From a checkpoint of a small transformer trained on Wikipedia: 10.2M parameters, 247M tokens.
Each number is 500 + 25 x the weight over its row's rms, rounded and kept within 0 to 999. Layers, rows and columns count from 0. Numbers have three digits each. The size before them is the row's rms in percent of the matrix's.

# layer 5 attention key, 64x384, rms 0.0229, rows 44-63, columns 256-383
110:510519539511506482522520488492532480473494436506507499476546482555451492522508556496487511539484491486512477497554501520524510515498472517509502494520508483499541523515515486518506441487505489514518484462486485501496495519493512507523508528487501498526482464443493530510546496454514497509494520483491476498492513501487501469536498481481484483467508481475508521483522472478500491453490
134:554516550492485489513505482530469541499494461464507509530510524490469495475483538500476482494478533506515549521453487498464494513515509509513503516504495521514473534507512520473462494523534500479559467502503493460508540508505543515496513521505495522516533505506526521592485483450509477590505470493531455487513544522521517479477501477513485540471476492484501495501482506515459481518523
154:518458484505506454501520507455455491485510489512502513518515512516519512514491504493487516518480457520520518476544530513487502463495486462499483520488481504461492464523496529508474540514501479492494484503501486516496537484517515461496495532493491485515496488449521470455551504493515539464487552523480461534502536481492473504534464499484459523470485485498515509505529513475497517547487
113:491500542451498493524515576461502530505498530479549536553472538496465493476485468526485482506496531500500528487486479482493473492517550459537500531491485503466488492490510501487523483515485499466456500539512505493487472502530475468508503526482502444484484492461528500478503485453476508493504490470460505537518503467525495468488527517510508471527501516533479490514493493502496501464483
139:466506510495477460505475520510467500522482493457509539491511477475513503506480437514487497505498499517474513484479480442488494522512540491475512503532514490532498487502509524443491495529524541466473503505461514518493499514486485488483487474486501539472493486514517497485507479528491511477489516529525481510501472504490456503530410516508521481575499533468542517524518478513471491535507
149:512492475487504477550512500478486506520506494527452469519425512474519529500541499501523503497496519477503471487536505500463532497489516479509451488509490518435505536516478496555476533533523502476514457549509470533491526501512452522510500508451506496496507519500517534501528515482496489529517459480511520525471534485524503499485508553506468546499473485529499478474489504460484528488524
135:483451500521478500513512524519511446492492461464532471460563513480495501516521498471493511537454441509490530497545511520471509525483511489446500487537482465467545486533470466474441503496516503464514485511502514507487526496479504492509474504499501477502507470525491524498535474462506534529494506494485489514520538539507497517505474470515475529519443520495495540500504475498539460487484
158:482554466543492544507466520528460463499478521508517487496454475491469481507524469495500512492510479512522493503442515497471518502478462525504471499497518496497520515491483521489495479507475501469512501483523473486482495491505491484530520502500477466468489481552522511482482525529507538513479539523487546508557393529512461474450528487485490522525546487495478513509523496483536531528493
155:498476463468522505510521518521484529497520476457479476499461503494486514512479502490522495502500488503482524477509500495488495559490461498528503436547546493503490507476457499501492487518508515521480496453485530563486504537491525500495483487493497461493508523484526446478495524513533542569545480499477470484475540513464519480544485502511503538525484481523503515460511488479517494515480
154:504481513478519518492469522507505498484483492478454462480484501544476460453516542479507472519522467474529467492489490510485492473513482505514476502517481551514475490501492531520494520536502504553489501501501519479490489543467510508483508493491489497497519504531511473506527495439521483521544495469473484513501512470516491518493468461505498491521506498528517532511555494486519531532496
161:526441487490484458469477527515493503498491480489514506513551510535503528490484498513502495492534505463512511505505512450560485524518503534511509501486513525443496543516527557491478528531488493466506469505518494483516534506521494518539494502481498465512489492492476505495462474498501567523489496531471512501520481492527444494496495505508549435567565486492525485511538514475486512517470
162:490491475484455556468501494474499487498508469500529512492513526536479503517495566492497518470516473448503499500516511525511521504528487476495491527533460515524484531490494484482544528485508514527542520487512513463473487497517509479462513464483473455523523490465493505480518523463486500440492444488532513551526500501468470494535518498507443547529567486531519501462481459521479501510471
154:521516510516485533541559494539524512500503492555491481481516514508488464506483472498487499463490539465491549484456510519534539541458535487545511532510532519508503491487459492528465505541531506507487497491533481546506506499522505526504511513494518547490495493556503508469524476501485524473493456468522519484527515462494519502510457512495498494527526512488496477487538496506474501474499
159:481549527466457545523469547417486508487496490511527555521493465494424505517474470482511525493530511514503534492528479527469489504508473481521523513486490522481493492514495487531500523473495497468511522526505504494482493450466505482505484493457498511485480516486475484458485496495439497510542518519504481496494463462515506514503520467509506523549516477516468477513521510529483479485494
160:437459533500528477538528503509516461495497522489491502473529476514495473496489457497500497489510524506505476513421500530499480544512474490513480489506474498495521522497465498468555472507465501483500499471490479523491443474495513508498499495478504492481504483537508478513479504526490499433561508548485481525454484495501496511478492497505495466509504477511494528491546515483462492567506
158:527540464489558520467503494449446514497500459508534476546545486513478531510467479473508460500490489481507476498512534454521484539503504427502490476527495484488499509546524452515514513479510508454488534498497482495472483502504507515525535519468504529517538493550498466523508517437492510538529468497505502487526477512531519478484504472483486488478514511488507490511518521470535499490492
167:520447513510487483516508524505497538481475499489517498515508496520534513516469492487499460533494439483503485472487504505517502464483503503485481483520511489532478494482569485480513490465511487498539489483490510493493485504504500535505488479493493417482506473507516524540464496572515445540485508490508500491529536485497516485529511517461486510456497489524490505496466455475487473477490
158:508495482480523500514534446481567472502481453520479495521497496496576521525503513508507539577522500516502505504438518489499519538476491495492489466490479514519527536508511474502505503557495498505460505528497528541509503487492506489459500529499489494480500512478486454480505522560484504511462544499439486531456488452516511454479512492503474510548534485505517512457466528505450524502500
152:489492512536525479483541528519454466512477488507473492479522487464606495489482493472478483454488528506511509494537512497490548477507529528494486522502517556543480482444511526501513475532500495504498574494498501485499471488490526470540496500501480422485507460475483550467490529498489501473542499478470513539480541498540467517493511483509480543541447506516496501503486488480488448453514
167:474464443527461504478496448533509511491488493505492517505483511508546500480490557542506520476461556487490468490525524511516464478502511518481497496484480501466518487488503494475460481489480495534488529500480489484532540527514471564510500497521497516551495456463487469503480469468540496463516535487483489520438533449490516457491474507522470485533458505483515477491550531512528536497492
# layer 5 attention query, 192x384, rms 0.0253, rows 45-63,109-127,173-191, columns 256-383
109:481505461489458512511499526501533487458519514507494512470521463531512501509505528497486518518532479503486431444513482498536479512493481502490556455524491524445468488509489486495501474485486541515501508479501537490422490474490506474473487468533487490500499485504499474441484532490491526461489486526522500506471483544482437533513525476489504472506522494519500489485473523473487519468488
112:453529525495560511431498501479527531487490542535485480494500508488425498470475483483553494509568537474512567506474460514485496528528486508517510522536495524505539488518485524537499504465490499503500509437495517490507517501515494509515504497530527519507482511540480538547503456481491447521465523475544491513542471472476514505524518507510502475504496481469481462519484475456534501471507
145:484525440463508527505462506485500451504488564471468523487467500501495477472435498511494497488528531491501537510472503519496541489521493540453553454484543487537516472526483496509470503509511498513522489481519556495551487473480475511540490470498480522503506505542502518523473505519508483500495521488519520554545465464499493495464497522513545498540484505487507496534497515493513511469477
150:529489548440511522532499519478485490514527532539492439539445490481520517506503504501526513492460493534506479529535516511517454495506515507505449491496502489459515492473459473510466510546474460500553460549502504481442478538509520512505485538433502478487482515501526495538523454524517541523492479482538467548479509490532523487496520480509496561470452457535494484481506514487499459479481
122:524505526486537445503501563508469499507471515499454466531428533473496535491500514480533490472493507507522472464505504460513476524492529512539485511472520505511458570471511479511540520520511456500509525529490502519473497513497473535493522537468529451448498503467493488524533503497530495540484551444494528513549513492525506455521488480490486522481472485551480493493517464499463530479520
156:497518469478446494475490486506515476518483545500471478485459482503496520497489508548469500529475506472499476482469523529509513481524509512487479487518487509480522492480473519540488487532494487465511484499509481519485490454497455507525494486505477543511548513511578526461497547539539513496509501496496501541498459524500486525500525490514506461502540493474481494454481536480535499523497
149:487516520491494513471493506519545513502525496554482506495502486520475501502498490527499465526508537448493487481445461506540494494535520508527464512508493482493512517539482487520525506517513549515520495465504490486552483512522501556511498478498497559526523484507524521508486495504512544502480533542498520524526456512461480508475531466504520482520536489505487506489516501468476484514487
160:489476509500553468537528486505528506484467477498521500504498529527518506485485490531494473516549479514496484542494449473496526448516518543500493481538483478477464521494521545508464504551509543491502486485496492516473478531479521491488490515480478496501476497521468484494505477489545480520500509516491487491484514468473520493497481520493467517517498484501487519554492528473538499496526
155:483501517562479520516491490484492526492524479538450505471482501469483513473554513465455522484487477458517444521497485499480498482498521492524460542535492549491458491504510520492517515516574431540505502509496510542519523494511531517466491493503497556500499462557457520504472516484468531488517510518541527566482494572482533500475498534483480475478478522476504484508487516542483537541478
160:516536484507468503519512471508495519521493490525455527516483472512496513467530534473516541481561521550519457489534518501511485506476499519503464519495452557494501518541472505512469536498472514481511526535510500452464559504534526472496470488478498493501538463472481484510519483483484573511479522471486484496500487550491451486482485465500484540583530514498528524486519510525480505484559
163:532519473485517487496543503479526520491493452541486507544472492525483540567458524529446580528446469515510519509514522526498488513487506479457499470487507468507490491500454453472520499472479523515508500492506541505470490458518467470498459502519474461502515478486535489504485487485489475494507509504547514484507495542487494490518516480499487516441486527486496493410462509529488493480497
166:508520503448486520498487482496476481511507521500514504489520548526521442541450467493550464522518525564493505528487487508541555507492484508514499508518493497538458483523477493511453486498507512529502494542480520487495499459501533482479539501481494512516486486509468536503479481516515568438516480505505482482487488461505521529511490506500539489501538485475465498489531495549456507496531
166:484497487511494496484493517492532502522456578463475510442534518523464509542505453438511485507515487543509543466486470463494483478525450522505464495509457521458472483536516507504538516502488436478453503539482509488508531450483526499532446507514509527512491504518508514511512511512480503499471549493487472476550478511504475523495532452484532492503536500506494502490471477500500496502486
163:481468529532496517493481506509502496514474516459493475534518491493485523490467466491540460512574492518499511506491552496520512500480449473506467500529488495433516509511455502539536502482510513521468514493480505533452450503476492471540466537459500504486491509545507490524501528503557487485501531513495517503511490480462526519502491534482494506526528514499494536481525522493506498508546
157:508496474514515505507515495479452505506483493510488484481500503495484494503531517469506528510479489515481469466522496513501482515542529483524499471518527484518487506484532429539476497475454500526493505472484505537472510521452497513518529504518519514528547489518556461490507497470541465544518472491522474422514511506515520486506451506492508540482503506460484473466533527507569539500498
162:528477505452467520499485494501525520493444467452509530516487532474490535482483476515476485484526478518485537490477549493468526435550523454467528440544455496491506517496486512510524496504558559492559512463500515501543482530501517509475516547477496467516514472494492480499520525535521524530506501455449506512514520440495499520500464494526472477520484474498492490479514462452502505495460
165:521526460393534520483510501483537510479550489485457503521485505494502506509534509546496491504460479470506502556521511474528494536452479504486518460502474483461522501463479529521445499578530524503478466490493494484487529496499490499467503511501487484511470516493521491533520511484469512492517516514467470543498504500481514511488486491520480484502495482522509466493481482507460521529515
166:475491469514536488535512477505463505495511509486506501476489502487487496497455541458470518446459530471499527462515471511466505420473470511557518491539449533522510516474478500462509520519505497507486526511514487480513534493494491492508461469499495483500536482481496487512508493486513493509514481446533484517469525518495518492505472488520473526523491506523484501504509498497551475510532
170:521495503493464475481495486498500526520470517497539503492472492520491490517501528527550423476519497534476532495496506516526479485512500511500475500441503459443519523519508534477535485463512435489482440513501494522503517517497493511490445484519493480521537494514529490507528540485516531504542498498513510489453526500490527466512473490484458485502515552508499508513531505468471522553494
097:510498520535497488477550486527446510510477479526500504530549530478524504462500466498531483495484525518475505531523504487463475523497504485507447538491469517528535449462483510467502529473527497496525500510530497528536549471476508508496510478530488521525541502500502488519492512536527530501514481506498485496479519539474530496533503489515466534499528513503487493451514519503535474551476
100:509493555512476504479523497494526507507520448498524474494536531488489497528561516472494496524520479513521461485528499492477478510485516468552454523523458555464515546503510489492533502502493516514490489501475441494487487538514504527499491532505530477490500490459493523473516487511467521490489516499473514472546515535495519478500546485465455490491498519511506511460526508475496525502476
111:501491502496557510497522489504541469478494564487494512506469497487438518460449507513537512540548482517508542482470489480478517492523504523519485496502517498481549483490482523516509499443478503506509503432514502490525528497515470499543513520538512480506468480515486515512510468487497491509491518517475528519486487448512524480535498525491510489514496480497482494541499476464538515451510
091:461486481465494549559479454475478491509525498508517492505553443498505450515526517494486538494504505516497494528532500552519509456493508500464504502522489487507504495512487521489456510517488512492486496514543495471508502494499541491499495468483512591558506483518533501518479494513500519452502479521500434507442524535448485526435561533502515514516500486480553521497476514494553430488468
117:524512558448516489527482488469490483520496543534480415527456498481519521518471500498518505479467476516528452522553512495532465487509514507480437519514481495462507530464469488513485508566500489505569461523507489500467483523519512499517505557435514484504498515473522500540519446536526522524465497507545483531486486501532522518511537495519508528468459443495524499478516510507516453480480
109:528493470463495455509479467474481466498451517456494505519489475500494508467486550518479505498486482530510511492511535496469535474476507506470552452501523524440523523434485522482485480489468481469497485500524518501468482497477451442496493539520505492461519509508517517437523506485468487499492456461509522548471552490524503486517479557501479494496492493502517480507484489523549510507497
106:490501516490462495475495513524506445519499541494514474503492497543500479519479519532471481523468522450487478476467510512512497500538522536527476531500509457502525511494468491528500493521484505478522511487459506486508483497487447519511488467487495551519529523522560508492517519538526518494509527492506505551528457497499458501477532443500517474499539488478469516487479487483506492522475
105:526503500465510484503508506472530491499452508488546499509511503527525510509451488532521477516515498539485511513509510499530524488533478537491505489516509473487514501506506497513456493533442552476521514488531502465478483517489487465500511521517500455496476534478519463479515489506552466494483473487453474449483520457489526505525466552495500510497542495495504504497504522469543486477527
100:477507505520543470513501518483522508483487435527503499502486521502502518482531510491460506484527479475502449531497458465483513460515514528508485497560470505493460483510528521498500515566549522475489512485488493536489473526484537522491485519477494559490464463561489486479493500492524522512511502529529489518521507515481531493494522523468455497491476483460503494543501512478500525546483
101:497524502519434498492477441538506475499519496490495523485503488497496467431531503476534472497592520534502465499507496489513507493465467537536477532522474546532496500527497530506475519499490490478498529558504468489483561517529532514501503497479510495521507491490474485487521527510467556508487510470454468469472479512492442525478477476510472526568532486521517518531528527494488500500537
098:521555486508490507509538487492515532516464447541469540519495489528493538521486516505466576513504515531533495516519502531491463480476494493481470479495469542476483500511462487469481500498466513493525525514526533502474524477516494465499483483497491461501562471476505481503479494483491537503493509462539497442506482557470475485515479492505463517530502530479496517449498537562480530481533
104:502492509448494516511499507505466527488525456507519507521471533494542459514455505528498479520517523539485494548496494514517549506496537522509499474524503482537494510516494477493461480483502549534488504511520505459508462490484509484468549514486495499485468492496481518488476493507521554444518463528516479508475522481504528487507459540508502500490544470465474495504527498565473500514518
108:482517509497460502498467494498509490551481558475479496462540563533489450549500452468526479503511511548494542474480484486507493485507478518510481525515470487485448487564475519511508494523485461484460482538456528474468512454498520520528497508493475525499511492504493524481529502519486538471496524498490462468516494470517461531468526424472545496481533471520496499469496507521497493496509
109:520443511516512539495482534535513489507489555485520459532506471512499533499456503504514481485519500527476536517463541480478504480477481509483482503497491502424512497499432523541540511496514511500487507521478457537496436493482455481522463507473508487477448502530489529507491521520519502481482549505502555540515517481490514528501501533492480490496513502502495526500524494507485487512540
097:532484521517472531538484513489471498515483512499518484495525538491498497509528485489523493516521497518475468494523505517535477508518506484513488519511489484492494515489515447550487513522450487525500529470468480513476484526459498494552495520490516519508531486531570453511501501480559468540499494492515500433501515492510524493513438474515531514501565515448458506446535541496542503490501
096:505448505491456475540489489501510497505476510461534514502493510459492531485491455509485497508541491534483521496464523493470501449537531451484519475540476531498502525511501504538528499491527526499552518492540519514566489522515505494491518504481499481508539486527495481490507511521543534520522494444454546499493512472499513508491486492521484474528511498485460513479531470448511497502517
099:559540470404519497481494490486530514473525476481468513527491519476494514491504488548504464500508468487517515534495512490519497513492504487469524460515445480501507505467494559499460475595545529497497469475480499507485515523501526499456509549480498473519507492450519472532509535518495506506514518467444488523504492495495481526493472465515450500519487484528535488498502482495470525485496
100:439493503505509501539517490525459467500519537487524513492514478515505490493467545463460522461457504470501510440532473502458477441479471509547520520555463508519497513486491461496497515514509533506511541518496488475522533485509466515499485472521496514495534485521483509488498465494497477489475504443526480505524516510516484519484430492520509515529484511499463502480498511508555474493535
099:516504497478501427497488503502511531525457538512518515477479491534496470503499535490522454481521538519474536485517504522482500452502503509509512483463479504487515527508492505463519483473522445487482468493486506487520515503488482500506455495528487478520547479492536489501516535477544496496527502525513534480449536525490539468515500496497470500509525558510512486519492500440493508539504
114:488491523517501519471527475505423521516519495520515507543527529497495514473472498505520507490505495491488528524475483478484479514484521484500469513504459537498512489480483518484475564513517477461527498510486483488562520508528508542485503452530514555531548522539496490535492491470520499528503473526542480541495519548482504501489533496509479512522506520491502494523506483486527447541481
139:518478550525496471503528494495510517487502444513507483503526524485470497524560509476499504509463471516509447492516493498485472500481518446551438523535460530452511512488519495498533511486510511507484495505514462488449509524527516494476505519504499504500497483465492475459523499499484550487520504523473501466479527547502519495512524520474457505470504518500514511473509502493482494562503
127:469500504507547519472497486481542488477484542508507496474521513489430506474475495492536532478571527493512531492459462507474519526511483504528492515528479499481549498545457511520484509480494535502498506438520516460520528508515504513518507501533525540550499491552470543516507452500479503506483510502508517516530477473479504496494494514518509475487514505497499484533493495474532492504516
119:488503521503429535519502446494515481508527488524543500502571478477490468520534519479481516504468504501485543516531515514501498455502485491474504496523493481496538486510467492516488496504466524487527494521488478512497509490528524488519513454502495538538493486509522522499501493509474506460503448524498450491443507498492499524485508507523481520492510482481510500506488514477542452499454
145:523490539433525507541498528490482461512525533531485460544424515481509509507491514504527509486452496525511478520529513516506470498504532517501472501509493471430533498476469467517478519546502475487567463547502485484446482530497495527490509531440519466480474525496514514538547467519529531535506475479527492531499505485516543493512506509505486533485456460517488492481510494501490470472486
133:510503441500479484506464480485491446507452535438482504489473511480500505488498515504491534505510476525502492507535540501460523472456489493457529501517519514472517461471487536478454482484490457469480474530518525510463510481475501422523504530520467503504512498536533492436485533499511482481501477488493511510478519502530518510504496527507486486515473517487504490499486545501541512520493
163:476526487466449519488499512511498490523502532528463483492474478515497506501508509534466497522469514460510479475448512525523491485528513515506463490515484493488524512513468518537519485531496502484513495488482499497497475483510474524536495475492489563523563504514575519478488531553537533502493534520508504531507456514479465505476536457510516485505563500483481494466487532470530494504484
146:508467502459545470511526516519521474498463512442541496516512504510527499495439477530536480520519498538485537517500493500501510488514501520485522436511493459485523506463514510507472488505451584477483477488477489479478478505474508480528496513501481443487490537468516470495522497511553470519503493525480484437499524433497490503519470491491496520514501491519496527510508499459541482479526
139:488489516527523491528499493500503521495493482508490503488485526529501494479523517509472484516521469484509450545501448457490488454496528515508477537570490500489438488510527565501482507549554506519513508497491505540491488515486529501473473521487472521506466473560468507497494500480535505496509506519513504509483502507476523502483471531484482490507489494484507504541483524474523534534502
142:501496494506463525507482476500478494511502523497489518490496485496517470426559491457551468469579530524504476492513494478492507499488502535529476539499460547503504521530512557518451531525507501476504515531506477459509536533513524510500508498473523533494501494503459496525525490475503578512492513477452482507479484505504457510477494488515507513604527488508538512554538494482488514502546
143:528535476495482480493517502466522506519480462553457517546471503522497546517500539492472584513506498548517485493538530515501486509484505486463474500508489518483493499525454478469497546482475521498521516518531524474458538474529513466486453498494473457501527469471514476502507472472491515506478521480521499487506484546475471484493495478490474557518514531511509511434505481530480494469540
144:509523483450497546504488479505466484504533472504518514518491521500527448496462508524527495513516530517491471546495505545550563526499517488506524514505528493556480494495476486520439472488510544541529505516506500502498463499512514484472558503475489498487489499507458536491481470501512559446529446519512516509465503467499518510508489521504505488508528483469493498491538512555464502494533
153:502519488490474507508491518501534515518478564496486505442527536522481481561490449444527457521510498565500535485480464480518499504525468526516475496513473503499454494532494495516502500495493454501481487556470520488484508443490533489510472509506492516518483485532492515507489503513494536467494537503501461468529492491504469543513531450501547490499552478485467492479487489526465490507504
142:464465534514503504494452498534525480511478521450509475542520480499488528502449466499527473513568504505500518517483547511512518483466441481490476507513483507434517506516454541535547507497523516516477514508471492528467452490494502480523455519455493496480473519519484508507494534512528497469473526520489513548496495476458508517499506499491491484521526504515522543477505490503466493513543
138:509480490526503508492507508512443495502472493491483469502523499502475499498513499465532488505508480522470498471509526509509483522518506479522490489521522496491490492488500447547499514459472504537490514473479493565452479529451472496532498516501509514527529506552553463498517515483553465522521491492534479437517511502485515484492442490487510532492518501476475505459545535497560529510523
146:525448519487454514538497504487510513509434493461519523501499525468492521492477465494480490504535485527491530470475540495448534418560538456473510455526478503499496504495501490494546500466543543502564521463519507504549480532503517498500509542479500484503534468489472496481510508540516510533499505468464507508505511456507519520486479507511480493517494485496478507461524465445529496482456
141:542529467396524516483506509475540520473528470478459516522484522501505512488525514546478500505475486477495504555506532470520510502462465491482527431505463476466531506487476513512453503576539543486515481471503505487514524504494491493470504516501475488497473519491500462521511524502484520501520502479438483553489503478477510520481461487529478495514494471530502473465465483490470520529498
142:463499476521541474541519488518464490491522493491492501483489488484491500491459524468451548454464531465499513475522478504451505440466464508558537499550450546547508515473474497487506521528499521509490538509504496467503526496495503491507475485500501492500515482495485504505506481473509476510512476455539477520467512517505506505508493488521481526521479493519478505507497498500554473508519
144:515481485504486479469491483499487528519471517487522502488486488517487490508488531526535453453507504525491553491503496513517477448503483507524478489453499456454532507508504535462528490464513442486476445505492488514492530517493495524485435481522492492511533491499530481515534515478522521501544477469503501492455515497487525468497462486492438498521524544517489512510545498466491512534508
# layer 5 attention value, 64x384, rms 0.0767, rows 0-7, columns 256-383
101:479492514520485494539510500477503514420470512543524518558522458512524542507498486490440450521473488487564500575487474494483525534491466463475552503477483484502519509512496531498510525509474484482494532504496476513529493526542493505527456505534530514508493517511514518445500477486478505486544489506479517517489502486430500500503492520479488536517496453477527518503479477465501485503507
105:496498506509486471516502478511508473525501491467520475521500488504518481519497512461484461518498524549494501528491535501515519499515496438506504507492464507514446528483515512510462513516535442537449493482495528538502532490482520484535555505558536508471492484516485516425506550482504510485523499483518512555509496548481502492492499506544511525529508477509487479540513480540493508530480
095:486492497485477505483469490536528518488427494515476484496524516515482492461490486457443490489469500489477476467500503514522459491532485485522504493539506491493506512528527504491525483495490462507554506496509462498514525531564550515470511490460558525467439511525541493493486506522481505482523494478474492520493510528555500537505510484531516512495483508488494458509528516474525494523547
103:500506518485505501514487517505483474489521468498555462510514471504471508566488526475531528529495519516511509479493464489464510464507486514470509561518483484512508518472522471489477493462461493453472513510465486539484509515496529469531476473521455475525531459490454510492514476517518437533500507511523467537492493481467508474500517482463467471505515496540472540506474497512437550484497
104:503487487474499513487516501510506498490552513439498490517533478512516520497460466520458450476470449496500490536481480527509531531518564501494540486534496490532517496498507528524530478529521545487521535579463570490517480497515468525531502477488446530478452552483508502528522540521535527491516492502475513504511501468518507512505488507511516494479495520487497437525488519521544492463525
099:498501514484461503493478488493505477521530507483499471449482491478499468470475483462467509479512531495488502516514530482552485464475465512504485445490487459515513522495494517507503458487498500508489511496480545489510488452508507507534536483510590492455523516471463508503510529482522511499537485468501481503493502481478521473497511515482514500511512453515484579444458509554498510468481
102:498502491521517501485519518518465523500509533500481468493514548505502503543461498489497530499511543480535502530503476526512536497446482489479506464505456524460470517503487506463536460508480484536466456518476526496518507500514508480496496501525543500489504546520523530488503525485464503512500507460506482509506485489474500531493484494476515484492501514462507497488506494484500465536514
104:505493514455489509511480530479507470452549485501519500538511460508499480526508505492522451543487529512500490562503512506486509494516460531449530527513503480497509511469507491487471495474511436513476497462525472500527521484534475492492562502467554471515474493520497493476456519501477487478492492500445508553491506492435482558481524520512509528502502508461524524491507479495502459488469
# layer 5 attention output (transposed), 192x384, rms 0.0785, rows 0-7,64-71,128-135, columns 256-383
116:477502507501555558447531486489507514522479517526521444440498502478485489486493516493502484503494511502518478483509512523517490453549510472490493508508454464506445531524500509499470535472506497482457487513536463534506509481519522493493508525478498478534489566517544519514489462480506480491519546507490499486484511485467498517535556543475425466496496503528494506473513482519454525429511
118:539521545494470475485501471482486499542465525526541460497540542491484488512499517489513555476440503467507499527542530492484543548472507499497514503529519487492500467486501508502509543513507509501490512507536479494448484517501539486486467511460514480496474527479517529511502498523490498499482554477504517500516475531526524511488497501524524497481475485509507479484460526473493530464525
103:572495530524540487511480484514530523537469478563543448505468549511493521478479454568470482522520481487486520474508548502459494531499526522497520555489468505481503483490525498487508503512539580522496495505510484457489497479482537491491502485534507471522511448489512497502482480480520501529452495519535475507494545475504520502529515550456474517522525497471555515472547506480497506502532
106:475497478492508515552491544488512475515550511469459474515523475432522513484536504459475515508521496496483488510452527540517527517500480514496508502484534505502492501513511473495479520479498447483530544492516499483462439511538475494533455508535507493481467525479517518464537534502542502530520491491500502526504477466507478461526516457488524456493504473483519494498450487524481493530491
114:448501512519530489512476494482474466511458524521490483511490474476538520502476502495489521520512501478518496469543504480500502453476504463484499490520504519506528513467471506492527508477485542511480510449485493515499502497495504481476496493463499471486468512507548515505540514464503493522513526501508530466519476539513511579494500547485473546519481485476528507543568480484495465504487
105:502497453488514401483519503494501532507465519521500495489489502473499478495528516515495544511509505502509476479500499503512510487455499501509487504514525479482474488521506482499532501522500471558450565465567490484510469537502487527480510539520481493486503525513445487512521505503510515532473498495535436535544535527471512480477503504524491465507514447488515534503522474533486460544471
112:523514494503487453469488494514503488493489540549459486467510491529518450518473518511500469507499479550495559519459493491488525482529530492533484506469468493472505464481501496488465563504464495541453503502501502493474536510508516470479501476475507540492528453484490514519495520502536498514492500512551448527479496514487476515506481520536469491565527461560483503461489502560517492473510
109:552506524436504469481492439469496480515503554485517490509488492457496535483450485500470468509485509528484489501526482507492510512526523459462485500498511511503490500522502478552466513528530473490483494516474517475537484502503501525521527510458499525539475540507495510489538488511485481529457526516511473494504506503506465504502509487466467515481540544529492513493489531469492547490471
079:484496515504556535448528480493529512502484531513524431456487505483504482477468506493465485483494536516521458477486499505513486461559505493487497503499450498506437524545504509485486538475493510496470456504528444523514507486531519493513501526503513494530487585522535507513466465473483465472527556517505501502481524487483499525526543537486435490494482505519505517488531487516457517422501
086:546499521479475492492505467479490504519465511496551457504508553513518491509478500491532539465454492454472515503546545472474545550484525500495505506519493483505528477479503515517516554515493504479517494506523491504490486522474522514497450486474504477490480529503530531522509513521479482485488527468496516510499496533522525527484516515530514494456473473504493487480484510498512524456546
081:546474546504546500497494495506521483521472479537549452519478560527498504462475463555458493505517499494503547437504551506466481552508518523481536548487485488506509496489494511488489488531525565537483483484512493444497514493477528508516513494527509471513507475488529513510496501498513490514437500508541462520499583447508521471537509540488501526530541517484515515462549489488503478498528
076:484521456481532492553498529491521493521554542469474483535520471434512521505545509446466496520513487498467472533466526551534548503510502496481509493477520526499470470508520463520485529462499459476508542487507473471446440526542495502511476533538485489465486536496495504454510533490529489522548462471500508521494482484504486493523501467491492459513502474475534485521471471519471485523496
084:440486530547513485517462488499484442505478513532495467504516470469521511501452486499482496507505499494510503478526488472510508440473507469483499489506489518504517529473478487477512512482487532511491507467472477506505484521496508477494497513448515468450470510533547520522527498465532489491519527520512520472542479527505534567485493549477451539508483499475536479537558486511502488518486
077:490466462469524432495522510486500541512489499521508499478492509490505503508529502498510556501496519497502474465518495494523489469448500506512486500518497458491487513512513485487517495529491438561459552481569502500521481529481476523459521528505483499494483487498443491509524498526511501531480516516529468506530574517472508495507488521537510471479533418468525535508516482524491474515457
080:497542486506515489480506491491495499498494500531449486469511493512536456508484519524508466530499491543501556520453520499493492491498527495532493509499442494493496463457494492494450550500476496526454503497501493494470536508496513458471512491479511554494509440482491507490497539502526511521513507497529453485487454498492471496506472513540477514564525446542494500455481505545511517501521
079:544508502447495464514493454466458504501510539499531512498485490467491537498442504490488444511495497500471495512509491486500516500542544471451488498524501502498478510518502478539465511525505467469475488513501529480536502491500496513500508519490498518524473514505480504476511486494460486537477559529511483488504544514509454532513489500472470515500541532521495502494487513465497527492471
121:473505507494547549452525482481507524509479519514510457445495508480488485482483513497498480495495520511518473483505505513518498450554506467488506510507448475517439539526519504501479535479497500479461482500533464537512502473522508497493502524478507490533489565512551517506497464486503471493530546507483493479491519482471501531534569550474432475499489510533495512488518474511455516429511
124:532510539481470483479489471483504491533468533527531458507525546492485487501495514491510551466444510460492499515546537488478538548466514499496514507524512485494513469491502507501509546518505518506502504499527476503455485518508531490484463499475514481493487541484526523512502501521496502490481547477499529512506501523518515508489506505535525500481476481500497486481457533463498543469524
112:552483530515546477501489482505542514535466466563546445519478542519498520475480458568474481520517485496491519483505548523450483526495516532504519548493478495480490487477511491491495500520544578518487491504511502452478506489499534496497506488546506484522511447485501488511481473482521502534430489514532479516497547476500526484536515547467482528526538502469549505468541508472501503494524
115:497512485502531512553498555482520469507559512468452484508519479429521510487537497450471520516520493497480472508456522542525544508499499514491507495494525500507509498531503474506497523488487446481543545479502488484463448521550472489528465525527494485474471534484526522473535546507524491535529502483485489515496485478504474477519511451493521464491502491476518490499453490512471491528494
121:457494514525523503511474487479466455501464528524488479503499463472528526497472496491499511510516496487522490472535518476494503454469504468487497495518494521495528512470482513482523508475482553520486513452471479524502497493494516472482495496458508469482475515523558509501532511464513491511516528501510522466529471520502513571488503544491465541520478485473524506532578491492490470503489
109:510476454480515406489513497490496532512464516518503490490498506476513481497529523508500544512510511496512477483509503507519511479456494508510484505519523474473469500513502483506527504522512478563446560478562494485513479523490492530474512540513477482489512513517439480508528500501519513542467501504538452532540539532474510479488490502520485467505525440489517535510523480522490478545470
120:517514487508490459484492499516493495494491536548459481467516497537521448520469521521501476498496478546479555519466499495484521477523525502528479500485458491488509467473491499487452568502465487537455497506505498487484538507493526483474505486469496541488518445477482514512499513516531501511486504507550442512482477513484473509511469506528482491568525442561484504462495500547523494489502
115:555501514439516469482497439470501488512506545480513495505490491459491537476458502496472460511486507522478488511528486510494525501520536456464485494498512502502483495510503472552463516522523466482487494504479503481538485499506500518507521516457498524533481536514491518484532487515495490538462528505510470502498523519510465518506514490480466513477528533527493528501481534471481559489481